Weights of a small transformer language model.
Architecture: learned positions, tied embeddings.
Each number is 128 + 24 x the weight over its row's rms, rounded and kept within 0 to 255. Layers, rows and columns count from 0. Numbers have three digits each. The size before them is the row's rms in percent of the matrix's.

# o: layer 14 attention output (transposed), 192x192, rms 0.0423, rows 173-191, columns 144-191
# v: layer 14 attention value, 192x192, rms 0.0341, rows 174-191, columns 144-191
# up: layer 14 MLP up, 768x192, rms 0.0486, rows 0-41, columns 144-191
# down: layer 14 MLP down (transposed), 768x192, rms 0.0485, rows 0-40, columns 144-191
o173 095:158150148136111145121129125124138133123121121073091146098098126085122155140163138122137145116177124108117153122113112156148096092153076112159154
v174 084:106129105131118123180118124064140139135108166149121172145125172133160139113143132150124146073155084117119170179165105123078133146162112122152098
o174 084:178109153128124137090122142130114109135147090134114104145120129118111123113108166129090120080133122144118100123103128113161148116121113104149152
v175 085:162109092104123130147143093108160152101157172150142109138101122178170133100104142112134135178105116158082131099129144109092082140107144104142112
o175 088:079120168143106141115109157172116117167081096116104171084160109091114092135154152120117176105146138120137166128108102138123136126131115127070124
v176 087:128166161095148112116194124131149129109159124092104119115107107119100162092136117164122137146097130100138102118138159076077148143130119144138117
o176 090:146116104117081123143092106121107121131082149129116172121136179111127105126123151106152124115136132176151157117149098111119129137149163126148132
v177 087:155118154104142157109097134141152167099077108131101157144130128150148165147113131121128134140136119146150132114092154143161097179081118130161107
o177 090:142131138177136104150166116110133158161134141099133121093092148092130160103127135149101121167143108103079161108161160079156170121143119165139155
v178 091:104098154124134132119085147136167125145097096157088136193137138130109131095161131124076127083120094119122142127145166126106092162128098097160145
o178 090:092105122159121108112167110101123135127148166097142123111096114160185138086118155158089113155115130150126115116110133143146189125119111094125096
v179 088:144060121165157086108104108107138139166151135153084125110107115157108091137125104131147136151155100141129161164119093111124087125158116139123130
o179 095:148148145073098157092147156148120136125104133133135159119159144124160123153134147140112126158080105096141125125123103128105112139090144116131110
v180 086:090081111142144111153069136146159114130103149118107182122125113121124121111167158182124129105126074102166111149130147129092175115153150133114171
o180 091:099127149120107126117144114112139120128096121165155117134108142127145098100131090137098122198089174114115108124143120102120082113080083141147133
v181 092:098118131118113117083141121096122112099126159149094147176154139099121084120149148164123166152137151120104113126100143135130118113151147142156143
o181 093:170124105127126148096133121155181113152119134157135099088109095187125127130113104131096099124129124124160062118128127118106111091116137143096140
v182 085:150087161134173141128137134077094152160081115155122135094171169120158146089140152132148109113152141102151143148131140097117116168173115081154125
o182 091:115159173098118155160112136142152119148131091132140162113113078135126097135181133137149138104079147157117131123121114124119147078107090129138095
v183 091:118123142115157162120134163143158125144149128074142164139106100156132142140092169102135165122133141100145146157133127108126087108118152094132107
o183 093:138183094120105114131165108071159159153113135122104080099140194091138139128136118113112097118128161130116144115104142145141133149127149123113149
v184 090:103139147138055099120149119165127123126117121147154133090134122103126089135103135209143078103133093113132140137124118132098134140150090174152128
o184 087:166156125144157139131112135111102128072142145110136111120093129167133124110104116084132138140145114141148116110149137128165126084117143139119164
v185 084:108144116156123163138102106078136137138118115135147146115128133109165134140174158128123144132120139139130132152110157144158174154136129122127129
o185 088:170142125146093110152132135136124109143105118161115121145102144165103116121117109141128124126149099138118106164131118115144108149103149134133115
v186 091:102148070163141112107090128128090134121109086130128121133141117146126159102125124117140145116146175154143104122112095149186141121093152101116078
o186 090:136168138102124077122117105112161123138114158085147112136121153149101134163156106130117087145099135159079142131134171146135147137138108107128163
v187 085:117143139145106089132125116109149112168174117129157142139113119108114151180120113127149068086186147147086132135109164134136155081142151110090082
o187 093:144140075105149157099138144163106108115108114129123091158131170108158155068121144127140135167106194116097152116112124150110120138172121123137140
v188 084:132190127149132114117114111129141177125107142084153148158166078126139132133128121091097122151121132136108091128102124139143118138150145110108135
o188 091:101136109132154111098156149126089048114142136125145119124123156168104148141113111123142096113131108138083163112096106123151161126124106118132124
v189 084:107156098185163100115118141152146109154101128135121090134114134129123134126141172139106132108143102102113160164150129131083142166111129158124151
o189 087:150130174131109177171138157123111142184151136142147149154138114150127091109138126085093143137099094127145133139074113173118130091137127094153126
v190 075:128116131159169137112153125124129116120115091135144082160123113133128122115127166144166182122117148124132102081119088147120090109162107113129123
o190 082:137185150138103126134100124124141097166095098167128128103138131119111107120130083157103073158177101156125125143142174102148168094078137128167138
v191 087:140101117160107129126089138086103165128126104110117144127127134112124148118119116143124126102108141149124180106150172134088123092102169134136099
o191 088:126137116078116134159149105173173093129113135115132099166133108116138127125125101112134150181172141133094123125146087113194110146137107136119172
up0 098:117149101131103154130087154153152106120118176183105099172127119111130139113167125125140104147162121121085143133135130124104115100120103127099123
down0 098:077104123159097136088146097138135075175128111112141178118126125112122130130175076093104119111128143110145193150190183128135141143157131095150102
up1 099:111178132142122146180139122146141159111106133197155134152119163148136147159152109109166120174150122130151176170103137109149148159117087100120146
down1 096:145110118118166155113149133124131115106135120107150079093140071104139147125062119130087127105144115110118149117105106175155132105088126139068119
up2 108:176098083117122133153142160168169172106150097144137138127137130147142121098092133116105102121150151091111115144077123121075080119128127122152120
down2 106:153095141096171122147108134101111187159163107110104139123123097161137126132110153169154118159122108137117111134121133119157114112089156142126121
up3 098:076131160118185143133152123136112115139112114116151141127131116094092113110135159100171130153146146135133105100134134146141142099176117138143132
down3 096:119149109104119137107134132102108148135159126152081134170104119126137143110108135169117136139119094130088142160110143143117106127147145069105117
up4 094:131112137123132120138141116117101158164119109104107153144095072181141133122130125128137121111153128097146153104145138116118140090159160121116083
down4 100:116138135171121169174110127132146095113176098108138156108123106106137181104141159129150106152097154146135132154147145139153165117135121140089140
up5 108:149151179099123120121140139153125084124153128102126133128158123168177152154175104136130142122154127116164106113090144174126137101118162148149170
down5 102:136149112128142164079155137151180096124138140118131110158151097096151128120110151117141145105168117126120113134139149092116139176111111115151129
up6 103:148119156151096156098131110155115135143134147089109154111104157136143180074093143102120142163135100108158142173147120104133152085112123141155133
down6 107:121140139094133121141143165104099152120110140117104122152099141118110074132139124147101127156138130158170109132158136146107155123092120142135117
up7 105:153117136123120136121110150112127085064161145152150087176125117127073126132162123122131126131164165122131151133171140126094135127133085107134138
down7 099:081122084147119099096112144133118148142122113073132128159107101151163125133134146121160084103117152147155152100122105126136160146105129124165152
up8 106:104123164139142125130143119140130123078142145114137110150137151112121093136140135132108120128131162132138083062098102119126142113115120180143075
down8 108:148131103150114114127072125136184115105133106153145119173148151129105127140076136147107185149141105083120107083133136104135123111122086138110142
up9 098:142146081113112116151051121097125183133094121131153142100137130140118102129130095155091106104124131131131153111153146131117162114112130118099098
down9 094:152096113140115139139126110154126136167158159159110084112153068137143114091133147123100157131166152135134118150132106095109143147149154108125126
up10 094:143144117116130165112088122085112136152111123186140149126146092123078122097113123119163125118097133169109171142112135144134135107192141135115064
down10 095:104116111139095173174126102129137163132137100059134112119171124166140063137148103086124127126169113121186122127149127150123156131105103125149131
up11 102:137144158123134096112175146117148138150146134118149113135117075133123131141161129105129106166163179134150121159092109173134103097106116140170086
down11 107:120137104156136099122147109100110104168156105127161104160127085159099115107102129170133133129120090113145136152107143148134137118112176128136112
up12 103:164128116144139193111124154129178096100147146137127150163131126151142112143117117115162094086140145095111114137127127188122142131145128133143140
down12 103:097153126112132154120139132109110144093117098133124118138188115136097110152111117134122133157139103109137097124123100114139153170140109108109123
up13 099:166124148086098119105168116104095126084128131150127120137177118157108177144095083149169095103157125091174147099116145136123150119133087124137113
down13 097:127123087122187092121120090169127153153104127099139133170168079162111150174161135193111135131126122175173146107138073101147160114161113143141121
up14 095:147125149143115107129117143147113129086060149115109087111106133156170112097082098173171172117097164108130114097139121127136143127114172142163078
down14 095:079121074123131124131108070160176099155109138131140110115100159112156191130118143147099113127102114106105096137131110147158113151110125104148117
up15 101:132123116081127164082140121157125127143147133134154145115156112098095164098131164143154112134123102135114105117137169141102129134111100143144168
down15 099:128153122132111135133146123105157113109113099123161121110126165105115152155113090093071126145136141141141166154090098139145125114101183102107129
up16 096:113106107136141120151154164127083117124139138169158152132107148158162161107164164120131151182151095115107127120119118101144143171115120120167115
down16 106:106141110158145111112106138122134132134105144165137141134136136100099102111132122143099164146144137112162157127130103130133140136119124162147091
up17 098:126117118111107096152114119102118175096146149077153117157172164112106136110119103138120106170143111155127147144142167130104164127106136102109123
down17 093:164105126127131146155140139142129073164131165128152078129115146127108081174131140122093180097150095139164138127167092133124147143127106113150102
up18 100:128162162155127134108072123097082151134138102178130157118096121144135096120129110109123140164136121140125077142085113094132118143135070115119123
down18 101:134089130125127107142140127132106147153118110144154147103123124141149185110126124152145181156135130142120166157124130127110106126145135130129134
up19 090:164109139143128163110160137118124145118139141139087150137149175120141125139117110143106112065154122111155154134130096114106159132149093103141136
down19 096:101102129135124126111118171111095103141133102101132140112135112144139161110157096125129108108141105103145120110093125120138129160124143139156118
up20 100:156128161176106136136142124126142123107140093120102141118119131123122113080111137125124142093150113092083129138157152130131138147090107156152138
down20 102:136154116151130089134130136141098134117152094135118170134164142112138072144117147091107134152148100131121098148138118131105115113090090087138045
up21 102:139124104158172114146142145129134142144132134118123131134110148112135093144111133076127131122141120122109142163173127146115125125140146125136145
down21 112:099115126106127047137111151111134160129133126130164114117163109115137146149087137133135091116135138139092125153147170090091153099132106077085097
up22 097:156121151122157127139109144136105185134108124111114161120100170143173132094140147094132147097131112160132166114131155124077113111129134115142101
down22 102:082135124188117147147117127133126112112132098154157147105129129087147125154130163121145103121087160147122112155132099153142135107127104143119124
up23 109:117130132137128140091102143122128089129133135145145163089141144075163143177143115138135089121145139137113125142178136173100123060144102138154089
down23 096:159108122106123132165163080131086121085115148134140139136130083154174129101122130152156113133113124094077098153143076124105143137131115129109171
up24 102:111130133096134145105131095135111152108185114113102124122135175108121131135125120146137107094125109150142096168137119181110132118113104109085141
down24 102:141106132170132117136123111123152143121101121113111167163121135131146087070125121123172092124114156137146133096104160090107149087138167163113103
up25 110:111144149186163117114121123160101105109128147140149111143125110110145148117145190134149175112110142161201134140145135057138179115100109117129149
down25 101:121123112142141161151127150148126122141068129134145159126107137090153141177085106106113110158112151162134135113117145113141162085139108101164150
up26 102:138136169117153112101125136160124128143218143150086075146136103159159114125153109135155152113105097094110109154096101099118122108167137153195113
down26 100:122106129104125146139157129134106117146079129142140094154083131130094138098122121156129125158137116106159136107155142129107124140132135108146128
up27 093:124135130117134116118120169139113124142135153131194124114112141137097123091164093144167113141146144087095151124118112104119108169158081146143114
down27 092:128114067108137095088082130110171134179130154110110107095145082129146116116186134129140128135129160147095115151118141112131143157150130147121116
up28 104:125125150132119122119109132109162111164177103131141101167125137119172126110077153126125170128133121153121131114117145138138156141142120137107107
down28 103:141164113099139109102133113127160173148085113141088160111107082107157153139152156159127154115123113156156120129155131122148129129130095150122166
up29 098:133149109136117149097109206124144119131152149144117125153112109157076131125160104140149121136119167160112155157142178138142131157129131114113109
down29 099:176068138108123125174181106096093137145130108130099140127130108140117135121122116057087082162104109136176137139145136126141145083132130104141119
up30 103:156116133163151164115126127117089077140066160102150106119126082116134072143112132146155135113146125123098195173083128112120128146152151140155113
down30 100:129126164146112119105133152141159136153120123143089156150094137125099126097134157178152096158141102148137115152124075136164099135118126116119110
up31 098:108105102149116149124117095114111142101126069150135137084123122100137097104125152087109122107135160139159133156110162178094125093134138106166116
down31 103:170098133105159100075112119094156091132132165150128090136112152111185147149128140169148131100154089146118135111088111113116137151144144110138148
up32 102:113143146158144125190144130148117151104146119146110095127089108102140161109169120085078106141103176142156112132134108090141114111082116122145124
down32 104:135138114135113103121096130159159190132155148126150165100133170165126043158134128134086156118154138131077097092129136187130165122116089092125096
up33 103:095095122116097152129107154110147095111147153132124111095139175121112145107177165126128134128123132116170136114104136127135119109136129073123141
down33 098:127209142125100095126128093134143171130132097113155113135170116109147122143110143123124125158138118119124166122113145112148137121138108118170080
up34 105:142136125139129133079181145169142128144148135118074103155117122166103127098147113101107122146160117153089101126121131110130177112151160137127100
down34 100:111136133121109134146128169128102141115144132111091114134168059121107148159093121100103118124113137147147099135131095142119128088128158107148155
up35 103:135097116095081118115118121157140122153099122163170148107128159142116133141112105127116171171157122118146145117129166123160122096138170113154149
down35 103:104118155147114130159161143153164137116126110116137098112149119146127127118130127150156137101069184115160133137109128143119074160175104117080089
up36 097:156149148148081123146139092155177124121129102111122112154162140167131140177117121072130128144143089126126101163120118145123120165124113096154128
down36 098:168117136139151123095121110156138148137155104111122121164142109115119091118082120188159155155078103118131118119150129116150124121135069152133096
up37 100:158142151150113127125152112172094127136108105138123143129120119149101100123072141157156131163144115142157139151165130130135086107127096118145103
down37 096:071140090129135129125135138148108106151137097112123158086134136121125132122180075103110138095142120120115135168114159140145135169110150114211156
up38 097:116112142131111162173123134119111127131123133069111116176127079093098138175129117189114158156152112139087130123132138147134116098148159127121130
down38 099:145138115126156119131146097147163161190150096115143117071124151085125108139108136109171125130161109174131117108121134109097120134112165149118123
up39 098:112127166116113103103110114095116077152153110079109102108147106140112154135106113156096119137137114144172152141173163158105121128127082149149111
down39 105:122133148122119145108104149153171144181166154192149110158167143099113148152140140102104186120076108136092102147125132149127110125134158090145114
up40 099:136145128155122137143115135096112142112100158170095120129135156152085118176126134146119169125115101143107152146118099147109167131146135093151145
down40 095:092161135127135190113142168152150115157132123116119168115152094175144139111102148112118118111120200119102117137116150119125073138124136153098131
up41 096:115136147154106113131172176112125120138139102073122134133131118135141128125134127101127132150149165108103133111114150143171128148102108102176154